config = dict(
    n_head=2,
    positions='rope',
    bias='all',
    tie_embeddings=False,
    init='normal',
    init_std_down=0.0,
    beta1=0.9,
    beta2=0.98,
    batch_tokens=16384,
    steps=5078,
    dataset='wikipedia_en',
)
Each number is 500 + 40 x the weight over its row's rms, rounded and kept within 0 to 999. Layers, rows and columns count from 0. Numbers have three digits each. The size before them is the row's rms in percent of the matrix's.

# layer 8 MLP up, 256x64, rms 0.22, rows 85-191, columns 0-63
103:561527483419530453499535567546529462565424509490444532575502505475493518510478501543563522508512526443519468474454473468497494548489499442559516438526492448430500408583475540481506490496479509
093:458484492467533493508519449477563511568511481495456474528468530456452480486483500529528471500485522402513477509488478477454531617510528430582544444535525501552523508562468414474504455466434488
094:439476526502511522472497487556551468497486491474518478525459521488474558484477502459604495491503508545557483544492517522507525537523464455609547506560461564540482520536552536528507402431488579
112:497506581443506537487610554517524494511473497506484458542428516509492516466547447486572540472527481548515471539473505505457453491516508484469444384529458513497454478554533489444463422514511471
095:517456597491541505484450524477552419502570512496472473485492506529484502491461430506536529558521511481455466491505420542454458533458502506554549541507472473489448442527557533521483417558559451
107:476515476472506546419536524503587448595460452435507512524502548493526527536488450503526449496518479413425445539422465501464492477430487528486539535528455545484506463510553538530492487525463490
098:554491459415498476516525497517526469467491496458470480550477505493394525447553493527609456515476494552441521467456474464544463518548544466503578476527479485489508497445483559544500531521501412
099:540493540436454550519568500451491436427524569495518479516499522506481512565637511525543446502503524514499453534452530459534503534504463499476553459553544469523511462508505473545469427528521461
103:467404550501513435505502566469547519536471552393462493557475601479487467545563466487502509496470442442497476500476513533489458485501448491543529565550488481531469508526460469518562467506529500
091:528479455415496428473524539481517446528505409504462480611502565494515446488524490517468481453516480602477519474470556460483511547471508460500461565543536507462480454563494504467454527526512504
101:512490497531500527539453538496490479522440407468458483473464538448480525595526519493517481523563535502483536456532456479516528542559487424533501549528447529527390457488517477458539424506480558
106:457523590478489582392535560516575478493537534476496488539502518482493489558495452459511493464597534485470521508526485533524462556482526459479504477575438532501456492500518409505482463530515506
096:531404495445529436481520503497495467523490532462437454537463510519511512508491446525519411509513401530437462518523520475479490497507462498454504585508462600470484470452559473536437545505473515
095:499441513462467515503496507526529467575529412437549486535501519446480469428488511407536543560485489461485441550493562448496455484495480481483499527558463581516496521493516499463448526541590502
099:399493536516470461479493495488546465552516521430516490527506513499502511549520523529554469458501482491541436451427515412509419543519542500590500476478574534501508517489550484501468506471552592
100:450514542457461512522488591450525485608481481448462536465503503486508459479472426494490466559487486508472477555470534460555539445573557485521546541566459515504478481440549431529497474506525524
114:447525475504466462493532477483530468502484515446543488485431581402496513478505497533488553493519446537484397506481489475522495599531523427478489493502466484488414476414527477472533521515565465
107:506496511511412517484544501546531489438496525482501524609464571498482515541593430489534497497475531497458404480473534522492495502439473485459550475451485468453465472484535448496472431566530506
102:526401559507512539396519448531598442555538436506547448498469514477479454486515502434546466461534470448483466537500535487512474499502480523574496453509494515533486492497451428508537488546506506
108:457481542463442495528570535502542444585480518479508470580450480510539378517437520519528502542492431520488486523476483465544586477424527465467478462483496472492498483510493485523538472574522500
098:508450495503532502497550524529626534530432481449511474555484476502484474462534521509514518476488468519476494432405526393518524529579464477505564452475481495501495501548450501485483431512558531
100:529452557496416539506479512541559445486449448492451437519513497496505509522489526499441435451532503580497465555475550523506543397477541506475442483577545535479509494526527429512475474500495552
091:519449507513479464496485581499479469505514541511535468583494570489480486596493513436475537529546445555458467454538572438518543505501519481470476563508487592472503474494561488499479450507419521
094:463429599545408506471485496521535437443486500426466468492532509506527507501531441453520537493479451545478523524456637488500473548499506486448476543550480542500505455502492523518480488505554527
100:518493487543485536418549430582537440505482514469460415537487503444432486489459493547483501464525488499440500509465579482476489510442530526467500512502467461462476515509439497525434438543520408
109:465473530477476482470483513566588456483466496533458507530514501419530467424561460529510557441507497439420476468434469510570476508521447479490548528473525540461460472434527526470522460484510434
086:491475514503445491547558584448515521494463518453458466499456598503408402488514520518482463570512514546500479542448474509464475528503447538494495490540457541515489563523551495575519480540456522
095:528425468504501491418450552600546492508460493490467435543442504516470526503434506452506451468512546463506480542452544496454469518426487507507539498474409463509498429516453475462495572504512479
117:393473525462548506511527528469511517462438486504520487564493482438444534468510498505543448415521498493510418479426540490503460538513502484591547452490503490485485430433526518473537457557472534
106:390480495440436526484543570540565502493484446470457502502401491514545529493508457537523489544558541509477506564441525455488491508463516491487541494509517462461452552420508481527557484493495431
099:502494522492496476546487525508519503457479529513529487470525599462488525540542468494599437561618547535496489522448513490517493536557506456552517555488496471480406473462510491430557528540529491
094:534504489487393496502514499536541454443480507529427517491435527476503435532453529450608536533536504529485458453457509484522462542432577482527476525446532526504533506466457463536527502524443454
110:398507536471517471534496446477525506512477530512540497536475480426493490579505463495507483472590437493478476531466505577511458523473518502498488471517447510417467472466520412517474480596532572
105:494471476503464492518549449534522513465489501481496527558397533464459525564534534515539439461521560449474462543463513471607490556477453479534569462540517532507470482498569457465424489530520518
095:532446460492533529572591527478477456508519501463459453524515564513456433531507506533480531519611441485455498536473490521566535476476497468460500464571474531398526499526508546465548500525513522
095:456508516503524407516536571487532490574424485506462439497439515431468494510546568489481514435488514487510482489426583489487469544481546483457491445596488539553504524491472486468448476517511518
098:543521469487566451474591534520542462455431500490455405479445507492526464463500491482497439553545453587485435521521488494488498522525489491511529565573454515453507512583516450528462500527494486
094:512548546486473482474539554469604493541416550420481535537486576506534473486528433441459506474484507518491515569506473508480430538534442447484545563482449493469471462450556501510518492510511479
084:489439485529411482449467579535534493549483534509540419522532492496447443508462514476486470503517402578497396462463461536546519510444465455518503510534550468523494514525509511545502522549482515
101:527473496428456579472518470552541496533516483487507431542473503460427504472518494565563454511542517478504409532546508503445461478446526537480571547544555463546461485564492497498535481453470554
090:569435495475468545501501481509484449523509428528507397480525614455472459501451528506503510584576484535474487546512466474442552524544477522527490542535456494535445457502537508496524467539529539
113:483491594448424513441523498441518459499488555427497503501529571497453483513526417439527466472522536588470502468510518515512471518436562508528467447534533433511441483536477466537490500512553477
105:534545599485483548525546445492508500537507463499513471493476574477462516514538523511540519575552536540502473449433514482508419588489451494515521472502483524439536494515498530462562477522564593
093:526531470489487535523534540575546545500461484477509417549438450490486402491482483497519515507569511487498468533499455434492525525580523495450510463555522575496492430462469561464530421471471501
089:546458534504516510457595509485567540530482530427543502500495572455494460493489476561527533454473503498407532548535527565522542478533449496495525519505397484413513479513505535463470521493533551
105:531402456509455517465568580510511433508512479521538454516494517484484434510477425454586551551508452430448495498472508431508465527511504445502498449483530482555525464421501540503518484473491479
090:495516469475519553450488539542509514559437379478439538480467502465432419487472513553497433579492443555460525499497539465473527462500479433529513457523473498490467436522534510481515437501493500
106:548546454478522579510531584517506440504458481515515522493440464499453511468521487464517441444498485528430423512415492439516438498509486487456510515588489487492455486561493452574439505524496522
100:465489448501512592476582548532513501596492438479539478461483578455514521508512494529604467531568488468487478471501469475488497531531495482448502491525576475462503518534535524485506461555521589
093:431457507562528550400532523469497469487459433477513472517534493466462457497442546527483447529501414514516493480478563483458457502453542485470513509542574503438485523501576434476521440498504449
092:538459471481488501453456532435542458449512496442508519466515475484490517528452494495564489517546433593488440451483497385538506481482512418555541472497527521456481495476479497502538452530596517
094:497526514496532495463507498509540484599471486472493551539472514478491514499522459481599522508541549493487500531546499463506421489466446478502563569602469506409452483458429487431486505489446468
097:482477597420477511426480477575588518443424566448474509494453500502440507497475476507470525467502532499427449514533508478495457503496519449533540526563529491516413511461513504465502507506505441
095:470507499497432549416479515493524515444458527465442467470446489448443501439586522452565536542516462492455533459534468437449455531471516547533546515489545514476447498532424480543495499548540504
122:487485530464499520522517518493543472519466527520484505533429474450441527490595494537487531496526499530502495533399549481565439594504468434491451487517512538518466417525479473460523427578535517
114:464435486456476484472481481502544464514451499474457496626469512484488460475488531551534501473548492557443443488410505546594500488489523557507473584527533543478493438461505488440487496504505452
095:457493513489523511462534516518571429475438500482472456494457533453421491485529477557503512599537407487451501504451544432498561562467502473515503470565461497470496443439471495500545515490521557
091:450504487512523500448475531522548496456457468484505534565432537525516484499468463430518452453559485524475413583511529459461466531428431528449581544475506564520476460493445474530473502506546492
096:415545475456500449414536563438474485524495473507517464492432548469477493528540530564490434492509447504495425573471563468491457500512459414473512445490506501472535487554507515458481524522559487
097:518496470451490540485556543424507458547526488512473505563479554476542471519486506477508543446526541449455468496525433485489526637509554517531598500514487508467499435504517475431487474481453449
100:522489452552475504534608589473568423517420508482512437525472498506504460489522476473495502528529449479465440481433514398470489498489495506516541455510504493460523468554477506463541527566455529
088:387498447450457487511494550482450527572493476510470508539442496420497504521486467503485437517516548512509490541500478480528448446478449459526479439500483520485484488475556451554489435570600520
109:495457541489503546490478593478641464568459496465499480569509545480527454505513496507534573465563462523551449482480562524502465507464485462521516485535550503428476465471482511469489445525462493
099:531467545448491481499491450554548510482501555489464518537456501394456520505519508493539410503516517425453484508473559531529464503559477433567489493488523450454487488490397564542499482550531513
092:468441549517477526455594481538507502488518472411497457480517540522522500508506473493516526545506425530479450492554508468488439536469459552569462495600491521425546477509480496440436435479498537
090:509450479480521529383483470518566504533503493485529487563468509511451475505572539482536456536486475489473473507496592462415470496488488415456531525484537555475483447565478522525458495544456434
097:475525471516483516416518577531510473512478507506515500517511588493403548483559468569483486510533408552446511508521508517436542471569460470480496534538494495455458475424496497562494498505580502
088:527485488485499571462506531460527525530441443494471473521470588424489501463434529574499510542519444519460485451504576386483509500564515488432528505532480522561514467553492531522541503526485540
097:480470513513495559486546479580518465541494472449566445506494597489438420526520544495523511492531460500506456485500562457521444475531458519488447415571504533496477502488463549495565470490559556
110:525438453449466529487552489423524468492406468471439399477494481440484480467466469479478514472554438478484477520452556521507509519514495476560548522520575556440508480519527541467554452540503492
099:502456462510479476502516489425552396493436510466466493608506521492490500536497448441525532528485479495492522558476531522452441562483492473483534501602542502496493443466558550440493472545467473
094:502485539489470490521551607547518480494540539441525496544481551497487468491526528531528542574593479534479474444491468410448503560536508464518474461566461540546509502544555456486509509532452446
077:458496528432458519515455472542478516531500471440505490563438510475441545483512528440535445452499504485543444506558448510443485571535457469457546476551473536494459558547534499576557467538462457
100:499504596517508487546525510488542449542486447471474475517548461441487492532526460469468452427514480475466495473503499471488513553535478509495529424454542559449464467455507478546457365468559477
095:513445529448451484413529531463472535511505421505486472484472498478442451472514496502576500536485447535430485566472583464482527504517501523461577471478509586484476475486563455557544484533482548
072:508433503425527495482444452467570513486481487568510502539505509499483530592513440452580511471533513552502526471500523463530451471476470414469491458563483502509467576537510455535456479550426502
091:534526510495527482481472515469558514527495450457427494570550495478425560569517499494476520455503406520503421526478502530500507598479536505455538544505494485476507451495547464484478489584591524
094:514431473528412530473459525451502474561508535478445518499506550470484489459417553522453460482507506448462425475508518488543505475525593527538465470526414515451441509502539528474526429493505549
100:427506523456442443425517479555506471493415502440460436509403463484469512533510432533471489477547505448508481484511538508479526533573482481460462445477494540503470431431527523450540471496495518
090:449438434519496470510497491474489490574463540486495483533445543484566496558459549466494436547474453458457445565444474496476494480481494375480483475546449482468531472494545502487512435499447461
098:441488516508503505449488502415510471509520514435519459503437475433440456466539487477524435513574414529496475461510549433515443510510520460542557482472453563487472420443519453520485475516545487
085:518435528473504494477546533519531435552524414410454488545524521528488434488561444506502498416476455532510517526508552436428493499482500496462568551540541544495547472498503505516549543475504434
097:423453466487470474468502464502541479558452582437503465449508519526483503527487450494526553525514472535466500514455470531498456465518480543532450564547471590527486426489524536520557500562590541
092:510514492469494557500531480480574462544467464517505504467520523450524540560566534429518484416503514520497443516502528512508482573502408431523599485501530511428430508497458471530481547493554462
107:450482488491509515474489481496547474464462522468430455602477565476474475444546525546598520532520537521470505529452490485538523522537471436489522533559581529567484484526529452440451466562492508
096:519445487460441520466466465515525479462398508458515490488483561465487457636490494473484522524568442527510491442472530537480557497485472525450503544474520446489447478559482530471552458487554470
087:499504607525467513490466531464479505543503441495459474464492573472508500552516488486508527485495500581504505520431449475551498563502513433620473479524544469422457528501466509579469479534504463
109:442479464514550508491585456543542470492493520513509441506489481495490542542474474470558513473572483489433509457526485460506501491501394429478545465629517536485499472476480429528460464513455512
098:428414531488579489480524489461530477533551542503486479519484532448447438519488462443545506505584460543566512533455532474548414474470572494494562456494483522473521500476515483452532437486528487
107:526518507441477539508605453478525494529433425445478536509521480450439517473558482516495515446509467505433489421490428526506488525518537510545552481503444440487479421472514471476461489510541573
098:421514495476444473480554435556502522522519502502468513505405551521406439569481447503487466517560521497505481507533485479529526505533512443465470494509370519443469488544499512514516470526436505
115:472476590529430521465528496453505497556445449462545500469441601488468495529491505540551508470551470525481402532493483460548477481531464515454497522486542529477520491459452469518469451561567453
104:427459545473455474536594495449527450539488450485438410518430446506485508507523503571488492475498438474472480454480563484498479507571478478483505454476510557446483485456548488549523474534471564
098:424510517434442520475568477434531466608459516487478455528454488496474511602508499520518437478512461535503454499502508521545498471520503392528529552522478513538486499528420474544466507489461509
085:436473483445505534442519522513463490563491456478447473554465519489509442513581508485500458489501432464497492505527581533600563553458455458440499514512505575467526492483495471570450516497557515
112:510492512456535453484492510573511494531518425483511435505461572488455462517457507496509515530599500542458519513476487509478531507543573465486521498543432467463416490383468519458504439463525458
098:538494519400514463469485478522528518554505501408503439537516499499484486517554519523594547544491507477481445634495543523470542509499546469575512518539448505491476471525512498484467556508510562
090:571485546427510431460477524565491542515450537517462439549538551470428527498498529455466457449506512476482478468490556515484528507577502489576574497538480472475537452476435456531508446502550523
092:485478532505467489527485525506516480473447532467368435521460519520494482462509448510499499570513488517410516493543548454570513484612578475534512456512470462494450438465473476493515480467465495
074:511539556412530479516523538507563458480500415415442463497496469520506546521499421508502418508483513434460491548501446484513504491485526512483564535527498584481529465446563473493449485482443527
094:520477518485519518425495511503464498528463523501475507487490513495394555571451441459503428518580512492444488481495507523456493556468478510521469492518537528454370494522489495483523510456597443
108:513509507523514464510496488522519491600483469477477425482486493506417482464494442457504493516483455457443509516503538420582545516467504492520488489534481487551428434535589447542574456503455554
121:460478497394492574454504471555541446526508492474482531510501535461489485555543471527510416427504532507465417537503501496536433545519459512493438461480427579470511458484490459506516503564518481
093:547487519490464573496494498546501460502443422463518480508463569513393522503506521510507472436453476567427435493398504527473515481527497489557422460515476511455521524523519550448489509541522489
109:525468556464389592542551547449529475456467464467502503468492530503486471425486415433515493526555485502452485491444511432522459452475480483483572507505506456467504500482457496469466514483432495
099:544489563503449497503505487528514507431456531439455489490479499449432484554525480551509440466469527442440386524427555486586475459457458488514482487443489517482494507498477525478462461557516549
088:571473493486469460493518467478467497510469490468455427508455526478425516475521559498499503544492454488427535512471503458493563531519475488474465532589540501548499505434558497565562402528486580
# layer 8 MLP down (transposed), 256x64, rms 0.185, rows 85-191, columns 0-63
111:527529558527547474525503487521496516456410494491511534517514517494471497512543464489563494471440538461488634540480483624573488461535523450554502471520549483525517513489418479473494500489460500
092:511486517499448517574499503513496577538481512499518489497515524504566482527534497469445528433447438583554516510537606522479491408450508502478445506519508547479516447499513468490462506549604529
084:466545535506469508533509513592506448492574430574499414482534495482540475562516458502533502533501502489545459548493472527515586526437478533495511441439445441500444474444522468548508511459517527
112:516548455437435465462501520493455503496466483458565579515514503487452526539575507443483601472493447501488556508506527501517524441475477493594513602446461499459481516481504488464476448506529474
095:538490431510520493578478494471499516537506509493567435483463486436524483550456487547443495465516531537576523533566515514495544431486444469476447556489500561425543524531550542488572528441512513
124:457416457524535539459457476516492460461527535512552520397495428409528573493483499504501489439514523516465520502549427498497470471514484502441467522528518584521475511500476533471474505474521400
088:471545533483468483472581502518466469493563461537527461520472555520555522533551498521442434571537554470462432497466457453507530504440445550571445492527537514548507481457545498532549542521537452
092:461532492458475465512463446559510534534459479502424467501505514438571479489416554512527531540563490509498462516516431518512539495464489546499471434477540604458472489598511550508499521537508546
115:453520517572513445533552512473506511440525491490494589469541509523541478505501549492549540524478530518477511543498479443470539562495543495544634558491469436498460595511504502462508528531443498
096:495488473559486526510519454522560489464521530530585516489503453482469511484521582527581494646554490547502519493523501478472476476500486446470523474511532503538444516612502548525494549478461500
095:523508479491420488515498450499512434492544466475475501589545454504431560517492528441519535530529455479548513452443500531434532482453470437483564420506476484487518463570556516552489555530520535
098:556526512504473498538464571553483451538425488455480453558503511530510488435494498526477546517442512427467470495448442554427500471435600533478542431513511499478509458520532531480543519524443513
092:551473539529488541415487525504418474505429516507502433495503474511504512505526461498481508456471382454475526446516530593484550518545453517564457454506446501523494516529491506523508446493525591
094:464528448498450537493438495512483483470524505451582534579525554446473561544587479479511467524506466545524431472516597511509473580490508572465465503457505466529490514438538490544499506492530535
084:498505500518587446486493454523518482522509447492508442537523433524473589518497455578485503470513541532469524474501486497508526530513500540493540491530391473471434539505399512557524542523426442
096:481515478520543504456472415408545528485460450543448492517440481557545474517525513482545483503489600511492514492505541493519466517545527426564447476447459502494472591502540508456501524496538577
124:544454503543465458455503518486546500480538481409511561463428552456448523520505545471538511426412563508502472515483505533497486489515454515505503488458504452465410458497449494424471526426467478
114:506509532505532547553480461489544419424467453514522506534399490515532433518505481578526504528592470504569485471566450488429502464436531555508521531494498560514534511476526486511452468477489523
120:506559495546544540492569522473448432527535456425474528518512525490522506549541578494544476464480462488495442513532462452494535538523512471569547570554490600524494414527516464514541465516500498
091:496489483497528500526542524564450538482475476506453490451537516511477498540542595476515543567450499474493478569555468441509502493414491459547505397470447532533460533468533492570438506446520536
091:540564491528458503506429493500480521531489484520434498541503502428526483565460528527528492482457535490555540491482500475516517473501515507520449508374523434460480517508568538541476611531416486
092:453437503572535503494436501527530522570451489583487601480521493528471459513413539520516501541497516485497539450551449520471524493511491517487526471480512493544537484497517537541439548441558596
078:473543522536532435547503550454487503486504472559537510448513463493470525442582551577483526508459503499624475501483461548460451508522537491538518457447428497535485582497485526471496517522535553
093:512522421572558554511529446522424532432508554575539468475507565521482516426481510557541504473500487502491536453494454494484570572482486478490549453504481469481476580445491501534445510515519464
103:504527486437519461539543520435483458486528469539529440459482442471502496542531495536509569541571531478529514457603509543446501522543580464441546497558487463478504443488459528531469481504535425
110:415481466536460388485520567447439495426481476554543515514514551522529511496537482511567478509516473480457534431478557513484493524453551541510491580546480437491475475523510528486551498477558531
083:450455524545542462435471518504508560532482484440548551494486515533541508586486452470478511422480516549492522508467430453545539544452495477493531573503503515506524600550497521440487538428502468
095:486504599580520544544454471480540453417510512546513515422503480523455512511515492431497458540523501512482591539465512454438521450502540481503517488432596537530526491508543482549465468493500494
115:433590500455546545510459535474462509477553556477530498534516478534482571493451482561491535472505545441497455450478453517499577610543462470511527547497447545515532513461520526498470532479440475
103:565503523533490470586477559482534530483480493486521519477547496538508503475513542478525508549462541495501583466518475518522477579526519484539509457460536476536476672572503488466484540468472510
101:491498520455554610474504449466559475503499443595453465460518455567529499481533492460428563451426470498499467433510499482488520490517449533500498449534530504500555534468465496567485549530482510
084:527474463438550457502515531473519475509503428422591516565538533586481567491481485504476477519516485470470455564469466538513477525494463545457534423518426474521547555525532505455549468459532508
098:578525540526483441531461434496528570482522467486533532497502393525605515515523512504503551465420467491475538528508477542564512460458500502502485504442519432503537515459492468485429525500533433
112:491503499516553495470515485537579448425467519450413417418534492518477527504408544520532560514535543510479453494559482517439494527475512569461502455509547529512489439474537510441483517475494471
100:437533532532542518588492437569484502485425480494525473500482544460491579490525474489442456537439482525541414423536466559492513486470497477557448560455538515498531505543533515455471503513516455
081:476435474461580439558458482545504446494521466464484477501600546528495467474533578477502546502482524518483492559533479484505475543489481496529506492471598458503548444519531508422401517506475519
095:514534517587492453499510533489473527535431540506526445504450438543417507508506474517516473512473514474511531420426479545480607484557456527493492461488492534466533460503471476557570491553566518
095:537464440503532451521516493501520561423425466496502449449446456556488488474538543543528465516515542470480517418486487482521499527530496522523419452513512518529439615562526473432521516473510525
072:574464581480546524528450532507518477521529517569507530459565505557478513496554502561537511500485479425446475532461515493555506433486500534486471482496482483467542508476440510506546594439405474
086:507509483418544442466528545513508428523503497507530552474475468505491597506575552484468503492478472446463535511484493589484555438552495476521537485491456511503572534486426495548475524424448532
093:514475554553465471517526473478518567422459514541464544518473470467447487471576443501557507466486502527510504531432517404599530464444486465471540497511488553479572531550463509470449539493491503
117:495487516448534537519469480478542510508514450521532551537499501491576433518507421555428517455492545518483561528553430459499492542512543504517482514499489478426468637511471529479454446545485479
090:530488505517521524485494445531547405429529448507484499457520542485469474451450457479443439501489466475513514494568457520477504465524522585471582500497511558533543378511521532499512523518433482
087:451598551514545471470541490440504496476521522577529497481454533485475575549478453498470586464428471472534502544588448533470507521454491508461529503438468516477479506549489530530459556541468497
089:559515491507458481503518481466533549435488484465519459514548500594488506457535604492473569536448520482455502491550484493480451486540537522493489382529507515495502441510556548430553514492488562
087:455539539511585517531457468482519486453501476486506597485490533608478513488538495409476563515475510512509490497511461558458475447486514473504425439520464561472492506428489524482529587483480523
092:516492500470465479545518402460478478402526514516442513555532573466570497457509529506527610471506473481500520420460458502502518473460434550434504475526490557461510460505445482517470496491519521
091:524529504514488443508450465537563457606523489494462541522489623488480503550456558519504548520455483454481504468523507531598481538537502405527497506494535500522493511517508541516522508547482585
091:457527466534499550470515475479502482455525431500495513547488482427492473470528566555504501502494478477474542530515431521522541575496515575436496467479560446509634447545549516482459541470532488
079:586500468497456490541511510512513480443413549538473540490513563502526494461512485504506455538470500487420556548468504591527523471495528559463551548449521472459509422514452521534453466496491591
081:468495532488516477511505518435467530471505425466452488568493488542543459534547532497600505525406496516498551508478609504494450536490572538489510528462395464533535522511469542487478489501469521
101:507488528502553536519489513457523549474558521534472496420537482436508490461476520499473500489554567431519450481495504502543464471497427407501544466489521576544559597485498476418457531513529479
097:551531524475529507506516482530520514560473516495561494444495506509462512484581502535432488598517551491546466540495437482476454444557477518487546410496416502529493553512480529459579538439471483
089:490523480478513517587493538490493516505521483548601488561524509607591501516450507501470449425512486505506493540465486571480513509455482452502461487535581486471512497486546516461402445502501482
131:547545564436544516547486529458469445552530562456464456484475541467549491474443488535467526530527523586477487474516498495547461563441481480539491505454529476454478578475520487519492515510617487
145:448565491508515433412473491489494513585521461568415578504558536428525453495451505488537499438574507462538520499472514531537454534501526514541493508490530526486508580465491481491467557487519471
132:523491514475480575451517443521553467494554456491534472569449570482523536555548499558530503494496403542461527503509528468536457582516539516548529459540494533497451459473507432591523480506503523
089:462450523534596531596516503464540460469517498515514502526481414525522563456538414480465497462507493488506533507421522520500477472455538504507470548524477501554532516510505409504482420539432480
074:525525540490475431526488556577530587504520588473467564499488479510542527536512477457518516493559534588503546480536499578483496514476488534519475530551560496503534471435542591502486514555494538
098:488469547457487542506537487547448430500581553527512531499516548526487528485577488494455532439474503455527527531559523544523568465491445413435513497564456571535489437494486463478494492461473450
100:549517534544510481446557437561470472499493456473445474464565429507457555511503512495397505509491481471524439463467535500450460443491475484511511549521545486540476472478443535582474514446440550
080:563508466475512460523558533488380508494427514506485443444509437547461525528500512507468564498498470478443544509497507489417594474571496530514493547518526514515508472450490467539480453469440452
160:427460534437539468476542541466532465555466468476439500485492563397466469571552522495493513502513436489534508480491453546539465506460534389511559467521501553534502466507447485533541474487499492
092:484511501576498555556448551502498580568509523515436438502493526539518431491387496503549530513508511489555557423530463489559479509476496526520491459566498515501453567497526477493564526538481499
073:541505468582475464446521493497531469519543488520589524507505540548465487509424573501488530593516535473512581539547447522503573507536548420555515475505528465462504519487558533484510508558527486
090:537464450541504483474508500412521430470568523521573568566555530496521455471447460501538556471512551532506479452466508544487498484475535437502446476480489463469499544501392457517453488536475467
083:480471443475508516531524521476487453507509547458527517464523459514455553464464513434489589529498537473557420509472479489514470475543423565394465517482584497507503502477535442452425507505499455
076:559482530411471406521525499517466483426511492496490500477593482498514518470473469489577556516505439476545480477494446529514526442555519570479489502501563537435494497515488480575508500521504594
096:500533457456551518519418488487610510471532558452428499434538479472518503543525507515519439494513574504569496493518513512489539498458533493527521502418461553457539548498470409484491432493494514
129:547539443503520521515464487459512417490461483571525447463528545439448528491582506520467450494514508454553513417495501509501516432488506455521502477534476576461538434460465523472502601468484481
098:510530476583520559537535486460508505573544557497445505416503452541507536481501480560383476473492449487557530452489463519527523461439420502451507494442485483497483478498507492430523505557514496
085:421486578545470474443479421424558567455541483532550501539515535522400486481523495537501528470505470484483472478529456563496459497576497542490562480540542519455523500502472553471506543467531492
078:476488502579588470480514467528496526516523513499462530563510497506492554484482484588464582489486492525467474432443525469480563469509478570550531557454458506520506550477458431475446481423453524
104:450494529487496639501449510469479452534535551540493521451466529514469492496524531438503530544463571494508523546501485575532486522437419525500512438549491450465486478437506568511568505508493505
084:549496508503534435508517467476492506447510573480486473442571492568501447436501439523525569484398533486514464513551466513511419492460447537500524503529549465434502569521462471506441536497473476
081:568477469514472503499478501524604420491566489493505516480566482496555449491486458609459467492453587477528450503523573471562555475512517531505558535415492493508492473492472503486535513511504496
089:513496510560484568515455508505466437403504496534523586512519494580535517440531502552499523513474443529522524463473408512504509467512522436510515459440465482496543469475568464507501463478418562
080:526440523446532461515483486483575479471445513481423466531515454491503481500602441558509523493494453536467525571492496461502466542486533455516514511486614481555506452523489537525462537455564450
098:493526479544570533529478477406503543489583485546492581489590559449528470452456487457519548549489530461471506478485489495491487442502526486549527475469469466485540531506516506448421503474588460
081:489494512511461445486487560574473524507506537527554517527482433622462513501497482551531525439484461473540493483501460432570528470560440551506494447453468525458478441499451488572554491487512525
127:446464552521446504448504449457574452525483496517502534489490575443462492503525507549506460517581458546492499487501551465575470529484532500588497414514477561497512457516560458550518502541530442
102:446518527543469483528456491497433533442467583535498518481496487453452558452467547518484490514516603491484504488485467541561485480523478514561411411486508529473451561482461560526497491510498575
098:559534429545488553549541506518462565466508484513516515463467461608528463554488497517496472514528483514527565516553482475536526427494473462460399442546448502497549451486468498553443499484517532
083:444488533505451498527531499471435452506571486511473506530475560489425517430496504466546472457442509480474589431550484604520523466484504499525472523482531525500597478461474412495514521520520507
109:444534520539473438503464470451499561495496504533501544472489544503519470535438512480603507569500547453494495485478517471503493550592495486556449484464552496505496500484555587504603537541551490
108:548536544513517501438465494469463483508559505495369527506493457490451461469572484555512464557546523492422522536557503449464472514506454496556503463473545439540525475506528521482557524554533446
086:500558499462530473517531490567435432472460492476561508500486492548436549514484493495405469454523478447509507472541520517417505479488454590446517455443566539547544482471527536487467570508502489
102:493483532508527521497463563499492480485556475470492540447569544418489396436567456444506594528511534511567454444501500470511487521423510500482521548506514440539533450473500487503506526513529440
101:517483489489438573571466564500480516492524515517510519547455561486494498556401464526484604501452461515470448482559535511554510485526495453495542545495494528539483538418446490479523435562492499
101:496476548496452547460485484436472584501511504481507537495460529573467499436496510533511522539424467518488533474495498478570598554502511544514529526446469468484436439460500485529548517540537604
102:451445533577481519532487439508450425491551470510466501510502434507456546541448580504481404513532490492537489470513502552532510510562539515402530493481493508504486456535483544477570493509442443
115:458526523426480499488541512519533465495492487574509499520486491518426570469489414522535517497465484544537475457476543487449535467408566460582505548444489513492464466476503475555512523467508395
118:519499458499499507437462471543504504452484523511584543462552599495455489502479520417533513509560560493534465543557513497545452492463534456493557487530501432554467527562441497468477541518496418
100:481519518513534459558514444454541415548500486555528467474531446543488566547596502493466488458513522463488492486506604585445474497525467504534578491492534472542487420482467527528509478522504509
075:512485467543554437536504444545435452378545490510582519460489511510440488487575479457526508488487513484484547496536501509491473545442521519485529492534562479540508488478445454499476472480391536
109:466476547529535511571571506435523533464477476514480561429514430496495476458522447484531514444503521553506521537492472503454463465482486433441410501486483541498567508461485523524443561554460571
109:462579465433555496526503482523483527488478517488411596509483525608545511476469499463449527504492572543481491520496463563446467418537540498487523479490519456554433467487479559503514505525492486
085:467492535575446456474529458525462477536514517548472542486497451567465467494454478514481498550448535504555505471462443508504439476467504557459524548530590460563506455509587469477473488496495402
096:476547435554479505552503472490466556530532534512546547467490562600471532519539534457598486519481555519560470531542527540469441566502553537457533448476496470535532429461531478481482491488501492
077:509514450500507525477451473545539474501493453529456500407408491493465470551518549495558473513534485571560488444537500506574441525492511510561530436534483470551508521538437574484563490514553508
090:491407504568450529477508444470537398492487403478478491516564508487474473502547537504496545514481477437462517482494558483509467462487474538419512550495440515531482435491575524546477458514524535
100:476520415538483512471527514546557485524533508439563499427511487445607554497516583463595517546503504521532462503505514509519495493519548530500481459483577530509547432527486530450539507472526543
131:446558495523503492584509578531472534529516550538590471480506548506501531544511477511543449504542520445485462526471400504506472535517521506539451560504425556505502447546524549492489539479578465
088:570429618503568486514502516510541394493524514526480550453518442481519531563516508460547553464547502541519449531473505523505503418490533442512524532497505525472546470521583502511529526514494487
105:514549552513526498538435470459549436454481479473532495486481592492510475550533540486537465399440540498518489467500503552497451571595529544474520548522487435520549489522506455565526494509540499
091:570481473469483470541507537501467460481482422481489450502514513506510469502425489531478529512617480528574512565575503562441548578439502459483587524486484519507502468521455469524482473473471473
093:396491529499537561533491522502519517448529476540444544558516498457519514514476488457491501457546530533611501459560459545499509458462483535504493506417514504518518438535465566476463487473573430